{
  "n_head": 4,
  "positions": "learned+rope",
  "qk_norm": false,
  "init": "trunc",
  "schedule": "cos",
  "doc_mask": true
}
Each number is 128 + 24 x the weight over its row's rms, rounded and kept within 0 to 255. Layers, rows and columns count from 0. Numbers have three digits each. The size before them is the row's rms in percent of the matrix's.

# layer 9 attention query, 256x256, rms 0.178, rows 155-191,219-254, columns 128-255
132:126124080091136097121143111086160173169096146114138149152125157132134130105102100175130168097172116147142094155105135117064124181140129110153127102155139158119115139164124161133128132144093112141167112117095141127106168140142122151131150147162098125155169106153139127131134109093121167079130152156123092172141082125118127162127137134106138146150111140155145089115102158154156093148139
124:158132132104162135143137137123140096124123157134131122096126104119126178149147181140148122132169122127139102103122144109136125099139150124086125116119123121145137165139117116169119096125112132134137073150121115109118123128155136138122153157114119158119147104128144127171123131149068128156129117085140129135123098158104106128142117135068178148137121141101140074127158129128143095090139
120:092106107129066153121117123109136106150151145094110074096105104111117138140124099151178131142110122140116091147151127103142149101199126119117150095119089096088109165096127137075172134137109157150115181097089085121124138163134152177156164135149118105114090166126136105103157119146118154181133120118110156127115169111144145126094146114156108119153085138153129097133164148125125139138150
131:080125144105140159154128111107144157120149152130065114092162130160128167128116132137156116143150142135118068130102158148134114105129112135167147157091113134085128177133144119109160177141178136102138129103102110134072172110144166140117134175119108115134147121124136123136131119172087119106145082138136127143087083125101118161152117119160137170167138135119135115111122045114124109099176
120:113147139166161167141103110114112122135089079136133157109158149166125131126134129131115146098148084164097149183165132153115160119132109107065088156167142141124106135148163090081130140134117139131103111108126127138097098153115128123093117136145117121120132131117150118134138122140105135139157130127129170146164103122058117143124121116151199088110146120130132125125097137102134152155108
052:121125073118154155103121127127118134195143126113122173104131169140079122150153133101123153119087060125142111135113134108151143146137109072138153133155108109142157130146107166128123140108115164146103099174143113156104114141156094073110165137095128088095157077159075169129162137106119132137127086146159139119154103096115126105081143151104137118131124152116140094142139161106123130150171
053:102123116192117140118172098105068154131141116149128141085138185124148138127125135157154130080170175112118141134132158161138091112111145127145106122075136166136107109111144137148133106126131099129122125092122124149123105121112102133144117122093131143100109114159168084168143132151180140132128112104068112114126144106145152112124083093160172115129112137158091131156137125208168093097104
051:149089141174138105112142110133140164156131101107124122162120091147051132136145089109175136139099131100106151115097096139127118133182117154114155173149081125124115179112154132126122126146116135143101127167119105099147137097122106098103112108092117135133116077128115156117107148151121123107108153071152120114199112122078112119173155133084111154159102152132155172123144134122126167150125
048:135124139145093139147149150125107145093133151154087062091164104099118177105149154140129061136095141189112139114128156106121081120129103130097119145134113125124141142166128131118125153157130159099166127081120102145150108132128103124165111154181132122150101166150116128121106110132147132161115164106120135143142158086136098171094120135119117131110137139168088103125113141134137115113100
059:122130083157140156123113139139115117135119108146114152109095144137098099098126137182120124138136155083159178154129118127126159113161102100132135117156131113110159133090139146082161153144124101154108125138103135121109082091148152077090100102147132147163095122133137107165137126096128099128137127113136151142118122108109145069098116134114119148144112150130132107117094068171163115126102
059:151109131101157140162142133154127126120147168158093093141137142099152134127111115103058119155120082172099126102113125147118112088147159122129115120135144115148113142182113156113109131159143140095139091128141130144114139194130118180136164138152157110130101144130133131074108119150164148120147103112123121126086142132124124154160125164147147137101136117144089132129112115101135127152116
057:129122174157145124119064096131128135143115141111093139118134147166095095099120138112123116129130102098139137131121113099124150129143138145121128094131124161117151117093125144104160127150140093141124159135112153097157123109106158095083125125155102173105100109099117141131132060116127114116142100098128150139154111144097154109124154111127148153137140142181133154106127095140129138108139
062:132112140161150139116097102116119130109122120144120106120117100159096078148112114101172129140139128076141117103158130145122162115140147119146145115134138143154149128128172132124117124121113085133154120152116144109110127073104150129103141144109124137125079148133131124126128111154102099115178137124114153085167135112104175133171119123107138151139104114141140138136160134111161116152140
069:132161085142132125143135133148133154128120139122136147148084090123129160138150143134157153139095129065137146163163143124146144154135162170120158114128107095138094123105145085111132134134128149132137158125107116163129126153173135106127110103107104120126122136138089138107138144137128169148109134151151111170104154146145127097096067115106088156143084131115155124119143140135158113128124
075:163141164106177163133119111120124146144140125134145072143125101094136113130121156124097078144143130156115141089082159157121109118133132137148161137113150152149130121171110153128085094137148118143116093130116122097150151133091131185135179153135148131122112122109116100101086101126095132149147106102134132086106164179118146198149111125123119106114127143140125176098143129121152134163143
072:159112167100183134121129102133125153127148136125096116164140084105090108093085165088154112173132135128104107113143144140102106141123147157121168123100133172131124113179117124134099130148110116135130060130148108097119112136091145172117150153135128140084116127093129116083086095144095108143146114120116129116108161165087146186152123122105123131138130139143136172089126142120121143155151
079:129109144157129130152084110170101099154154144143152169125134144106133113121118187131106107146130157112113116092147108143113099125104122093139134118108140142144147093158104115115134082121134090112126106148183132142133162111120151129107104129097152167099116132189114154175095068173101136136126120143116116086129129133102093138101120097109151138123193141138104142090164096151162106140115
076:138117137123135143141095144105076123104132146103122149171105126124142129100134183120145131154089143112130126066118069129141131152135142167103162120111146107140113140132126093106156117128110148146115148121147129154141136147176159114151104132126114113106172119174116106158174179125131121119062139171128104148119106150138122102108120066127093175124127139081090102133163144103146143132122
088:121121153154154084129145124127120100117146091104140123084145115132100156143133103117126139089145139110137075166170126120126132143129148108138102125143139145164128127108120139104153141152091127159147135117113154134128083121137130154095100145118137092108141111103137153125147136122123114106142179116150141142095151141194138147119150159119146159154128118146151167111126123119108112097138
093:105137185131147137093146061130135139108163121107140080099140178177126122158137136148119117120109131151079112158135100127098126116125111114154115068093169151143151090086116131105143134147128128118128125129136199077147104146099132139113126160120144119091131100122096130118138117134100103134149119093143142140117105113141165146117136185117189155138150159142107136127108097119147101146114
090:085102175137128168098108135076103121132166157087093138174123120141093132085145133128127144118128126159102150064114111152139131134192140168120156156105149134109142139157114136070160101174101100146144129157120080134140134123133137161155130145145095144109143140109156142143116112168140125126131140171117137133091123120151144156121161077130107142112106137125104108111132149098112148141165
119:154146099143104085119129144093169136082121101150127111150107135121097164119127163157133134104165113149179133107131137137097133093113135124119149099124132172102123187134125151132173125155137134125143093116142118123186082109170143123166118141159079163100097113045163112114143151090140127104147121123156067123102175149088120123111125152124106117109130118087123122143159128136143173141152
092:115117148103165133101119115124093146154137174095168092099113136111141113160128104094086151139135114112122099192121103136096075119167119100156112125128080131105142124122130101104145138131142098199126115126126147161150176091125142100141150121052164134128138142164148152182119110152123111097149124147127152083155083123147121133123087105127138087144137142127153124140118136109087169124137
125:112150110122134118096161143107141173073113098104145123129171122138121184129149094127135156102109104115130123125133124157134114103121150100157150129124129144138102105161142115121123096100120102145120131125119124142128166091115132177132122141104117119151097133115062149134112143118165106098124136141109091124105148122143115166106125115166127182128097166133145110150088153135133132135144
118:117128117136117118175127129136180141121106137104161155120112128122142118161102125113082145135106128125170162151148133093141154119162102096110086101127145140127155143127156148086164110169132102161115132145105149111127076129187123142129144119135100118157072157137105114099108144159106117105103158136152134097148102106147123101084171173154135133119036149111155083128166121120126148120133
129:109133135132113142113112149096097132134120111153115130144169130130098135138123138172125149170165117116148136160105148113128122109151138159099092178124169085137141114153150141146098134108182119104112137101137171090157145148166149110145086109151177091126134151150159115097095125150098098138138134150095124148103171136168112099140115163141125108146071087144112131103147107157169123140109
126:117108173119126151105140164110105070122119129153137123103148127150111115088194108144150159135133156160163102153166142082157157123186093104155124111123102127086137130158128104144150116102129117138128138141210148120111146109130163109096113094163176125132069132139125158086072141119103155110092138132145125133143160127148131141115152139122142161145141093150128151103117120121092146144077
119:154123115081143146158134130120100100147088147133103126160153127134080140111117128179144126104116141136172130119082120128127088138118111133125129108142144128117142149200115158118104113140136118141118131121122136118111149138095084154136116121119133108120101168105148120148170112156134151151111115100171096116140172179095147123170176117160155143123147126138114166192160120127192131125133
128:135142096098124112113121139124131160131172126100141129133135147137093147107129124118142166125094166142131111108165158096137165185100149134131110136105106131112187098156121155089122111124115135132118161142154129124126085126144106158156091129115147114138124119137118136103156156144110146168143167144106137162110074142111123100126115142137134139115132113179161177082102127116128116127112
126:135075110157116121158104159118115162153128115139112096087151097159147122108126141121108161145164137146095146138109109143098111153110127075117174126077099123128135117077141117129168107119147129167101099137134154145129143112120092099120167129139110147094114116123149119104137136136130117097117125135081177172121132091179100088152121172109094110127135109134163103193083122128135140124078
119:093097129167068104146068124139108125123128164151134161069062154116093186149164136128107134104141114146116142125127111098094148146148126105159127124153137141104151151169134170175121107108105124132139121138118125157128110096087116123165109108118092143138129131127151132140121119143133157132154131121091114134151095152121151095127177102142150141114155148135084098115132134136119129113125
127:125110083150081083130096118146171132146177161132123121115129118109116097191123107150173161136128106123146097140159140142136122149140134109124088132106125164110124126129119105152143145094122177130111120167118120131136107144136141117140120123127108110162113122125100127167154130119131128145136094118117149097166134112089121129126095084100127118101106163126115077178129144130096115176097
131:144147135132143165108143130131156188134177127124122143144120114117150117072149094116103130120142118148133086139126121121153122102133126129140085092098145168148149136098121100117123107097118075146150085104123128071124154129098110154142147132136148151079167143176148151142156123184129141120124136100134124101108156147088119153142119158129152147134108108114137149121101142182094137086115
123:117140111127145143076141145099116104100106103168140138145126171148137102156135136156096117107133135149130086139134124090118135061094084113117136132123088136139172151095158152176136106063142131114135141123133152163157108132132069113125138130141109132104132108072124130095155149076157147130142153120185146139095081118139105115118100059145153115128139116172088130135128151132124159137101
130:151138139095158098104134133135082110128131115128147095123138129130120106099156120115174132094176153096075134139098169144135144138155123134153115126126124168143129126108146136153139166164169112133178144145096123110120114157101089100128099079095130140117166113145128127131156172153153133130131062125115150092132112102127146100111132103129138131125099137099134140155108177113110105128131
125:124119146165128135177111122127143132137165177125140111117135148118103160132120136121154145130142126171116090099121141137110092104137083130113126130094146093152126096142131164134180131120137096175172097131113095162150118113089142084114093120109155126140121128120177155165122120069098122135106101095127172130101080091142136110131077136116134135125072155158131151140123139085114119091157
118:132132142140117117146147105136101159160148176071149087121123132149114118108133149094125118128122110109123126150158077158133104121115122148137100096099117128106128131167111106072135121101121116131142141133138131127113161164124112133111184173132112147138167125124113119162119158119116144121121175127138124107143096118109176097115158119106138153151142140111127138120129116174149111121113
103:101099075105131103123118107107166133161101108141118154137118124158133142090106099157142145106144180163132072186118154133101143184091129071113108097125126174106154144160094135166122116151106134124152146123119147134126161149148132110139168128177151111149146113149151136145116106121108174106089117153120115151145138109129122119138114127137101143156122179143142120149126167128165142142124
110:148125136158173181150104138130086120137122125133108141127142109146140198132150136132139113090147129133124144140136142105138130085149131114169139129159092112123164167153133144159115112101125107152126090171110109098162086136163118154136170120094129141131112117134161122110126133155098115164142104114102115130115113144110118104100110126094147138096160101101092100153132114126159101094121
119:110088087152135108114115134110123101132149162087118087146095069111142141113127084129144140156112107125137089193126146130119105110156140161138146146150073111110102151084113129093164141141095158125105212088127094161135152177121161183151148153114105142140108144128123121098154085112122157158115141133113141115107139118163136119082144132097099067130100104178144088121152132132126146128175
103:144145145097129135162136100122139126109135124113093124129160119175121156113121137161137113105154112125136056130091135136128139098153113097170123161119104138117121162155118138129107147148176134112126130112127087125094184104125135129128143200135128148143140134112149118107120132142093100108115082145117109160094110135079160124098205121146159135144091159144113114152129114117114131106167
105:128122133131131164135116096128079103120133069147132147094137145140099104107115142163104146119137093113108184156174143188147173126101086139081110137154136140109093137153162148077129148184120123107095136133150149137134084147147081132129121136155123105116129137087110131130118128155140110144177106138109138107132146161072109157121143122159149089164162113116122137136110093103137156145122
081:124138160138120181165117110115119088084101164090160130131135125132143139115086095131147146102103147098093141121137126126112136134109124112164158141156088146126135140125194137147116175168169096124128167101101099114108110137109130150134131130124179076130117130115150175128115078070132140140122180142131072146112115122091151151143137116137126162144121141112120113146112126143115143121152
084:101122100124114111107089110107107121123123139124134134152149152133106133072133202116151142136116157127135116107147083102120089106142142089109119098119106141138111114099117135138122086130137110129138102127117182123129162134186100070142118110119158098121174152125117144118145119142130169067115135089157169080147154108154134126127174167151109160143111132151140110122089131125116120092115
079:125164110120106134152124155097120122103132131148150097101143116123126118176117165157133100142141105145108123142135176104095137120144133196134088114107137143127113138139150071109130144146167152098129105109127103141155109176111137138110129126123116182143100128140097087097149110126097159194146133107092137173111152145114123115127140121136146101096096112112084101156173084134121130152171
080:125098156147156117114117125130112146146131138100100188119157129128113156133140138152153125126127133143114118154161104159126158117126129113114118098130100080119117079127113161159140129153112169125119114108182164116084126114141083108169111155105168137175158099119125100130110125132131148094127122138106193144090163092106155168153146137160103095118103098129118151137106132124110082116153
085:131164118123158170147110094131125106122126152125124143129148149118121109123124095116153130143114146129149145120136129124143123154099145112169095154138164153162091095098133104122117139118133077103128091112106072108140127102112136148093125132138133148105057117147100126149131110114121121174160107119097125125126142117112167117135148135110127125126142128129137168127152092146124138115132
085:106139131120097113139170088110118138137138125099137152118116098134121127133117159103104159094117143114113113138133134148129150157126126106161156120130119115096123113138097094160166131114091151138142141083148127097126124115158090120131143169134154175168130092131142101103112115106163133106123134125148157126116148128114122155160170173130154118137106179133127113147111181122075153108164
090:124159105119114132097117087146101102152137080139129116142157170194164127121116129131144143105144112130120119096153144122127124131096146137149105114110184170142123130111118120152100098152135084127111104111081119109142128132128126152139137124109095138097130124150100137134113077130139125140137095100162168107118151134132120099145176130115136136136161152102093147121127082156121177176125
087:160160102161076144109139133128099104151130113154146128094119135133139104095141221100138099135127098143068159083118166153090116115106108174129094094137163128123116134114100108085126122140154132122106107181107144122160140151111129129128110102146134153115163166099135107137144153148105119165084115103115147142139128135120097144115146139149106106140108133110099122129138109110177137163108
093:058077121127161155116092132147095115133123125133148155115122103139126129125133105139154121151126128130154143191093104160134116131105148152125077112147122144116166148111102145160116160107150117140098155138119129165125140089089162085098126102132151088148147113133112186137148148129120113127113132102147103170135137089145116079121148134107117182139174117094131124116111115118117165125115
082:139119187116133114135160139105093142151126137143161119132138097124144128101145175133133110110109112122127133139094156160147157139108138169131147130127099107094101079177123107169129119072128206135132102109109094144130119160096114133117142152164145146130146135102151120103102127109133164137158140126117132164149126176162120147132141153134128137086074133138140148129137117128107143136136
094:154152138088180103152135152110106154111137123156140094130090085078106090120149172098145107152143129143106105147112166152090098127114136188120133125110152088111147107136133113110147106110139165136109094171144143119165113164120118166113130133105120147089135158100109148124148124114105138152171145144118140110118129177134088170130126146125098118066102148126141152146131107107110125127157
087:148137135136128150162155166130100132113144118121134133169109100072102149140145167104124131147153124129147109137143137120121125138178127175099126168102169138166117139135123128110089135134118107121144116137168096120136104101124153138104096123163115110110082131133127157175127105124116076164132133157093122103116118151107100127103102133128131127113132130093087154128124106125144167108117
101:104108114187101164108097120162105084162134055101188133134111128126150138146131099157125110103159166130138093150113095122128128156139110085136094124130153156164117128117116161127118147158117102139161141110107164120109134112154147098076108123118121105138116117174128154161153135179112113120103123090135118120106137103144095125140116112096129131140153089109134106150155109147114124133075
085:092137128124112145123116136121122095090154135147139120067104130219113148129109118114103138104133180106145131096137106130136117120076156120135129087164128120137131139118124138146134119130112134178150129133111109157113156108138115121132151107109130134121124128157125144141131131138116087103128128081140101111114114138189134109117110145099227170161148116160172118151118158131139109130099
096:104152124085123141087153108128114153108137166138145092099126098127103134124094113135136119136151097126121122138136083166151120130123166112148166100093173120167141142118129145111090114153158154162097153114134151070159143119132161169144110149112112142117121090137102152126109141132137103100163122130143140107109150161141134140131121161098117166126147162092151142116115070132142069177157
092:133144166120109125094102176068130111106135098171105070124173162151128122106140147172150089100131125136129171117100137124127162121122144115150159138125127096111116154142120143137146114147100132125192090167131111070097089087137147111137069124158108124135117128111124130127131137153140116105124135125156132121099132146145140102148162101158150135129093160155130111102114146105143103106108
101:152130143132150100148156111095138122099100084158127159096152118142104122104114135143121147111150119132151138115097155114121179125116153128113154124141112120129146171156123141146162143173129164100175092133102156113173109115164134114121132157146158128135069116125149110084123143102127109128151132136116104118060152132076130106129122146121105140100111104126136141098127162124092151095130
096:156155135134172133166137127127118170133132155123147055110119131103105108149144126134117161111173108126122126157094151133058132120153113088148117123111149122150129135087151124111142117161150116180157099141117129139122134148143160120111143124073144116137138127125138122128100154127149133106123101119142147104184099105161087113101099095146133084143129177125096100103125131070086122157155
101:118122104144131133130127133123094147107131160120137140127126174134130190088185100146142116077110166118116109130122137151125135110109160063160149117109177153154120087166137114158109084144109101132111135152108150127123147095080142141099085152081133107135122137134100133149133157140092129129063093121114130144135108146133100147146138146149180151102138150104095116167132156148150155118127
112:127149134147120143109146104097129106162132109097186159112116136126142094168105144124145140155143113092162141128120101102128091089119105117121078129098130109152128163105142141098151147144160123144164130136103115114126103112210080107140107117128145092137107171119135159140156153117165125096108149126146138108106128106139145068111112137138123116153079093138112117145152134118113168133137
102:131128089148077146133103119136121175104103096174145122101135120087105168111102092156126133163165107132137157183153169139143145131110146127087099170137172104137103146115175164120127135157147115121123135135142157139153122159184090095146104103149137148109155162130148094099138166124153126147133129120116143156131166158147092101122120150149143116123076114136122096118103122124155113100125
104:172097147083117129095156152130119121131104158172112167079184124140124137111164121119146156111108129178150148127147145128138142122148110088151130086128076135124158138120092078128139121084141149125147128137118126131139120138116116084117131135157154127177092148112127157127075119147135160135113140157133094157152126144140135149142135083122121152109081113142140101123096115096102152162115
113:153105136069132154153125136158082127135088180137106120142153109149123119132139168145138161087104144118157141100063118125125097129116118122144120120152149129120140138189150140114132073113132075127098092116128121115136176116108134140145129123127089111126109106133161120121114126127108146150079114132104099115183116156094139087159143108140145145099147150111093128170164148126173143131119
104:124096155088096132124143136133143167126130130090137146116115148116094125121138107142134138140098136120121110111132099101131132158114217126112115149086135136124131101106104151103102161117120135146141151099156130137136090107122117169126105135122142121106125177134110133133170144138097140180122169165123120163139109150107109119128136123150137125103129112154134082076120146140097128147157
106:113096130110141106163088121112099133108130104140098106082128145165120104096159168147109136188118156141108146134073107127083085138111126074104140156138120142139143134076159111112173130113112131145136083133149152124102136115089111138097165143138143118133128152130141099145144144091088118128128144136106152173138128109172105143176158155120122110131145113176182090168116150127138143173130
119:107081134115117114150062132130105156112130136158127139062110126140073168147162128130130134132146136140139154120087132128113130126158156093135135126144154117137154126190146139163090090109070114129113121090127153105093153129088108111126056126124148150140141147137136162114136087130139154092150138137116131176104126151132105141171152106151175145147155096173127091143117134127134105106139
102:148115092128115134144135142151138157136183195139121130103160140131105083121107132160163144150132133167139116159146145147128121149160081105165128122127164181136087102117133084151137165085139136106071111159164159126133125129120127110100147128126093114121128156126080156175103139108129094108167128148132167106139137133120116138164147097137126115150103139130125129165146099110075099155100
102:121124148156080141116119139139150136102161119151109138147115122126126128119135125158132135167149114143136115132121146147140115124155089148146131119118151158132119125095114131134127125128106078133120084101080145090152104157097115129136113135137144168109162128161115166147109167118136119121108153091164138126133149118122163142170122134124160135166070122092117121101115154153113116074126
102:105090135114137132106136126137134114118127122166143093144116136126174094144089169125097138143168156140139106146121112112110150073121117101114123108121128096153145157136163138129122106068123141118134109099118148128135096124168108161132143108106112098110124131092108150110157166125129132113141149144182153101122104124151117141140113106164135157111179125167067131133132160145129148136111
112:160167154114145117142132122113109114112135127134137105122114094137143114096175170100143124109142123115094140145117164141155132057123127118163127109160112144124137129105147163119133169124210118110184132123112122097141142138118135080127112114103128110103131162128145145078121143198114127131122074123130147085150095126142131152088137114129146125123121160104135103141095165085115085089138
103:129143172138180132162120083126088101123155146139129110142134124120162171141117151102129148142108112187099111097088108109127129120124087139153093130099143145147130126137122147166164146104123092154122085149106117188152123123100111089092104109114132125113095088110134107155097133105103116139108057072105145132125103137136120154178107111110139117111101156156092151146108159100125120062182
# layer 9 attention key, 128x256, rms 0.168, rows 91-126, columns 128-255
135:085133134121107136092140117108168115142120194106106089091098085130116126114081123095127117120120133125151116131151157127092134149122113100168114100135108143137112134159137124117109131111111139077205139166149126113086097095117115142154114167151124155108140104158154149165136146088178140111129172109109058121157140146146149151137133123117148144100125159151151088151122105154129141113112
137:172193137130098177135104116113130124096111115133136133099138143158115149146132183113190121114111115101156142147123113102120111066123135068136110152090086101132134183134115109125118103114140104121090132130116125095136144126162104157117111143102118148145108152137101142098118156197102104139116117116140138153112121141055142113132109135089174153126129119093113113146105118113075188091123
137:148116100130093114097120151160108129166136104115151178146085120109102126126129048143126136126135166104140129147156179140114116130183151126134179135088080115085137121115125102130149108123094123157122148127132148144118123125121146130095168117133092138109169160144120127122120114128157124154106138120164142122123150145127121111087163140146108095138135124141162126133122128114102127140160
128:134120167098124123086114112118124138118084143111104122100194115125114162118130201106131142139110148194153107116117146116118088120140113148144120165097147141139081106140158130122153137156098146116116156117181181102103139124128120152110129163119137105140157102145132142154167126119113134134126121113136171100121135106147156092101153137157112142105163126122116113135110103143157144130129
132:096141192124107127118154130105099096140094148151113179065118168129142130151089146134129118117132099102080140146153144089113152153105109132135131147144091093094145127129148112073095119160139213107131136049139089121139164154110145133107119144131114086171158154161124119110127114138127150116145103149111145118126133130149105124130125152153095094140172106148116148159104139135152158140120
051:149161110153102094110136116130152111158122118134118105159123120122157073111155149115151136141112077130103153161120144117078148105126187162118115148072166135127148111166111081148140109114116175131137118083130141118098146173117127106123135069143102171154092112127158115129075126156112136124119139110126132111119150121153116121147133134127139107111162157098098159120118094084160133161110
054:147100159133110190144142124148127108092102140110135094122161174127115136161116123144091098173145082152136093139078151116199132165124100124141140166133095137138119124115139122136078136146135113084169076136111107153113132160152115133090125162104161117149143177133137136122121158173123139116121116119130137101116099154098133132111144169112118129122165133126127133107130094128100133129071
051:085136079127157097133104130124145164175125157148163160116118121103153133122149120136104126132111164144144172174132181071109110136105116120108113123140146105126140124186102140149128111145116116126132196142104114103103136108075124104117114088130175154124067124121148092142121106089156144103149131123130130133136138111123142178094133110175150141104127140144121129130121121122130126112160
047:116152126151143170160116181121113128139115102087193125108105117126148107112078147132121126125129155086164114088127106127125125135131136157147129114088159151133063109133134109151137099088139101162165131130076134108135109133127079086094119123070097116078145113119135166117145153130114167119129142143142135097109109139163117155161138136150153148136161137176136146133191150153119153104157
057:122126171125112135116137142135135132110129106071093080119114119128103124154157152121149144116135090148125121091169126132119156104133102185112164190103102131183120109110131153124109154113126154102165100152141133141139142174142130114141158171090140138112200127120129087127153116187168155128126111123141109137086145147091143116124105116130157129101157135102135120115096114112168124147115
057:128169113114126129141119108090081169105122073100150112130123149145150157100111115141164121119131149115145118091163144151076128121129113161176113128113165143132114095134141139186146126126144134149118144168105137161108109108119158146146091139136109104128120117097123157130099090139116153151122121108109110132162156096137179136141110097135118161174181130121122126127124158175146130123115
072:107127174106096176105169123145128110112129116097092092164111132114097144136138165142108114114143127112070141110154114143150120122129097128123169141118115102138118141105115151111121137106130141115126066132158097121095142158205132118102126137135201099166201121120153111127162108146125107137152130128080107138120142141159165125104091112096139068106153128129143145126113117146160102119104
071:106119129142098165139160094139130106100144106113127118149131144113118134161131121178120114134168145109130080153118116101175123155109079162144128133121115131099103128123127140160099125113160114098076079113140083101130131150155084123152127160149193105144134117123125147112139143115123098095141135137080142099114122151180109163110118142101099058123129106131112158152157112133126154127149
060:122142102138155174127121134144171107114143104145151127115139158138110154103140177137086130123153114154143134140106138121096143138097098063102088110145131163152109159129118111106115104116119145153160113150095171106127140126076097100116145134103127138125156157152106162130119136128132108125169118105132159081159135187126123112134172139127166148107114082116112113117132095142096150099135
056:132111122134100096094149137122102121103083169103102129116176131130097110156128130120135130106147058110151108158129081114141106157138122102156136138145083106094174157160134130119123093155119144123128148127105122131119190108129109173142128063149140137154099178140117152121117136077097121126115106150149144149132102117097145111128149125126109147105131134113153132152125133155139104188127
070:130069136137107101137145135130094108097114125125117134112125121161109143145140166126132114121154086111117125125159128127102121147170131088165113104117086148105186136133130135130116101104130128112177141072089114163117182115107115179126141067145129129158098141152124144123117128097104140148081131093118139130136103098121133098129111105126140131119153167120105124155114122156161141141114
077:087123113141093196132133142131126093153156099111115105143108125127143111158118071176114145103135110112161090127147122126120150125160098139147123115124150170124121128104145160087126102107125102104109149131108116121149179145115124066131113068115149126168138130135168158155170134138117106109117129088120099119153154121128134130150112118118139133130154144115150118157142094122140127160096
075:112118127154128135129123147104130098142143150129130124127121097119100143103143155156123179152183096109108143164159082166113110126095147201135121142134105141128156128119112138095123103139120105108142149157108145163132129112102139111099120115116172131115110148132131128170126120141085105137156096117177152103143137137178090108154119189119145150167106087120135105172162120165162110133073
082:097087128097144155119082125145173153163145109091147144153170155156109130080152141139109112145099104161133154139108155120089135142126115146086107098139141143109101136087116112144124107134105117123128124118116116129147155117134060092161110064125162097130120118156124124132125148103118144140128123139138183094177141128126139159181166121131150161128086150138166101143149131155124114170135
097:138153096121132104119185118112166065112145061140135129106158124103113133189126081139134139122128104089116113211087191119142138137128123122199122168118095093143130151100151132178114168113152125154131122113105105123119123144143140117122142137109134123153127123150138118141148107177143146136132138084164104157129129142056158106138142120122111098154147090114127108149144140149135191140124
119:117123186126114150144156165135161128126159114133108118150122140157150137096104119162114105097144123124166151137060094078142119119152110149158145166098102133109115150139106139122152111124141125113137076113151074113171101117116170138130129175177143072170125108095126149099114087077134142139184131094080134123130131121144186102144137149142144144103195119151090165103110131128133141108089
113:131125112138173141104114128124118144146072113136099126109153134160108118135125118118159142121133168098141162148143151112100143121137127169094118129140148154133131174172131128150123176159133108155173092148129147078126094164120102081114123142126141156119122104104113105146129164161140091128132112121122110171113163151084110168103134133103116116129134089132137124087100061109112124157118
118:148134115129134157147113148111104139122097152142158088176107154149133165172089046148082128129162138160164088108126151143121122153196121109115116127139138137138118153129153169129123137099117171130073103119140115100097089136107134147098154167118120128159128145101110108116138096102148095135121105128105131132148108154118109154132143112153106109154132164115126146146139095097152156134153
130:126114098090105115131133133113114082081137125066117122139104147122100124159119195136109116122116115143140080088174134146129144097126153085191139120090175130136127129163144154174098169101115141113089116138164177142151134139120154087120098101104094129078154152153145117145139157114125124100132144138117147110096137084119125086150136139119146142124168152101125147146109137098175117098165
134:134123136126136133135127123130134124153130122090113134128102113115123103125092091063104184119122093068142144160124118157126110090163106129130066142099101156152118143107104098153188152104144161126109105142139116075134105128149100083095134094115115135143126157134112124112133171114155121139142141173155133089148111130185118132152102127114104118135139122087112100124138076144149164141161
132:099108130136151133129113117161140189131074062140127145119172116134118154149135166122123150151113109117139183138165135136135154153112133125117091150084169122112165131119137114124119139135124149135109106077112127129103110118151133145169116123153135150121078115136144116132092177108139161122165138180115153131165132160100145107151151122126117104126105084124118093176107117165123142114126
126:160124129148107120106106140138136096110121175132105143107124152132134120107165085129102155116132162151122152118127153174160164114121133092112140155146113129120136141187145097144116139119147082127186090141132180118094107135114115092130106099100119149095113150109103132114112138166103134151121139152114149143123114108124119129126147100129123152151074157089113120150121147114173153105081
131:101128146096156117156118143144120131134147135167097144117149133109142075138119129129142129084129153102139148131099114120092126115075083095122120112110147109153126118158166139111137128074128077164061096152131166165110120076132130115123103102163123102123106120115145124114122162146162096133085147127115152133161133169107135150122103096168151158118184115140119118159173153120133095099122
135:101126136128123105131131155120169135118098128110104128135106116111132178100124068123117108079123136147141097161132107113075156126139198119134082118102134072128134107139135141151116125130121132130100123146141113162122130135088157116157101133135155149133140081170109139069134142162100113178168153151109123109078139166100089182123157097132130129127120132155126156110126129150125114115147
132:161110167150137152151173092150137121116112090113145096113094135140121131065120101142102121142169163144114136111109100108126117141105189129102120143135075121078130134187128121143112098071125187141132124130126159121145133151128115153083118160143138134126109120105136110131137153144111133114129131101170079142145096115136146159184155105134126118149157096141124141173158150129122128132107
133:135108141147119123136154137186116158113124102143120156097114105091131120124130148170102129093176110101126104123109139138141156107167113082141143096139152123164169103143144152184086087136130120138163097097107111118124127085117125157117117129149114131148111130109133150124172118167096138120121121147087077153120100153125089084145134127172145140100136147101107099150120113166182111150125
125:105108151137113141099145128122131123152119151107162108142139115091180112092162107118182130123164139124121074135160139201126126138161092121175147145092100134067153140106119127091129126116100179116099110147127097129110156115150121117128118132130189133128138125127088135120153130172140152111145082115163135133164153164128130079168118142146155131144088138143160128175132130131101097168117
137:103130096109132147140127109142175096164132177164102127106126156122141128086175165127133156097078156137129154169126141126135146126131137119183121084151118168132114088131106087134158167129129145123108155111134132090152138143097159146094113130167060108114160186115132118135069109135149107108137078124146138145136097120117108131133117130128160157172125103101145131122129143131155098116141
138:123116103124108121117140088135148159118090128107142064148121136114166089126134091142147106118152152139143141123127119088152126104110139119148119103166109122153144155135102120187133156155119135114186108123164163160119095139138106123133155130090110120144134127129112128124171153163160135092145142125148104149121081145144124095088075134152100153117134104142091112144111178138109160114134
136:164146094122169133106107143159113117117118126115155137154124108156153112123136112126102144125146141138095140094142174105152128075125130117151159152150097078104137156138163155084126146112176105123143139107125113092104173129162136127133114169096150109113150115107169136132119132108153138134114096157126145112107102130153130120114145143148133116130119180117141129136138136138110127109122
133:112140164129155122102152114129145166165147138163133134157127151117160156134149147104133100115140127127133132095117137113109116094137119124170158162121129111126109098139127132168100133124144077123155120129181111130166132094165089130093129103117115132141145122140138145131118156113127109113151120065132139104117113131130146112106116124131123125150122121145110125139088126069106083139173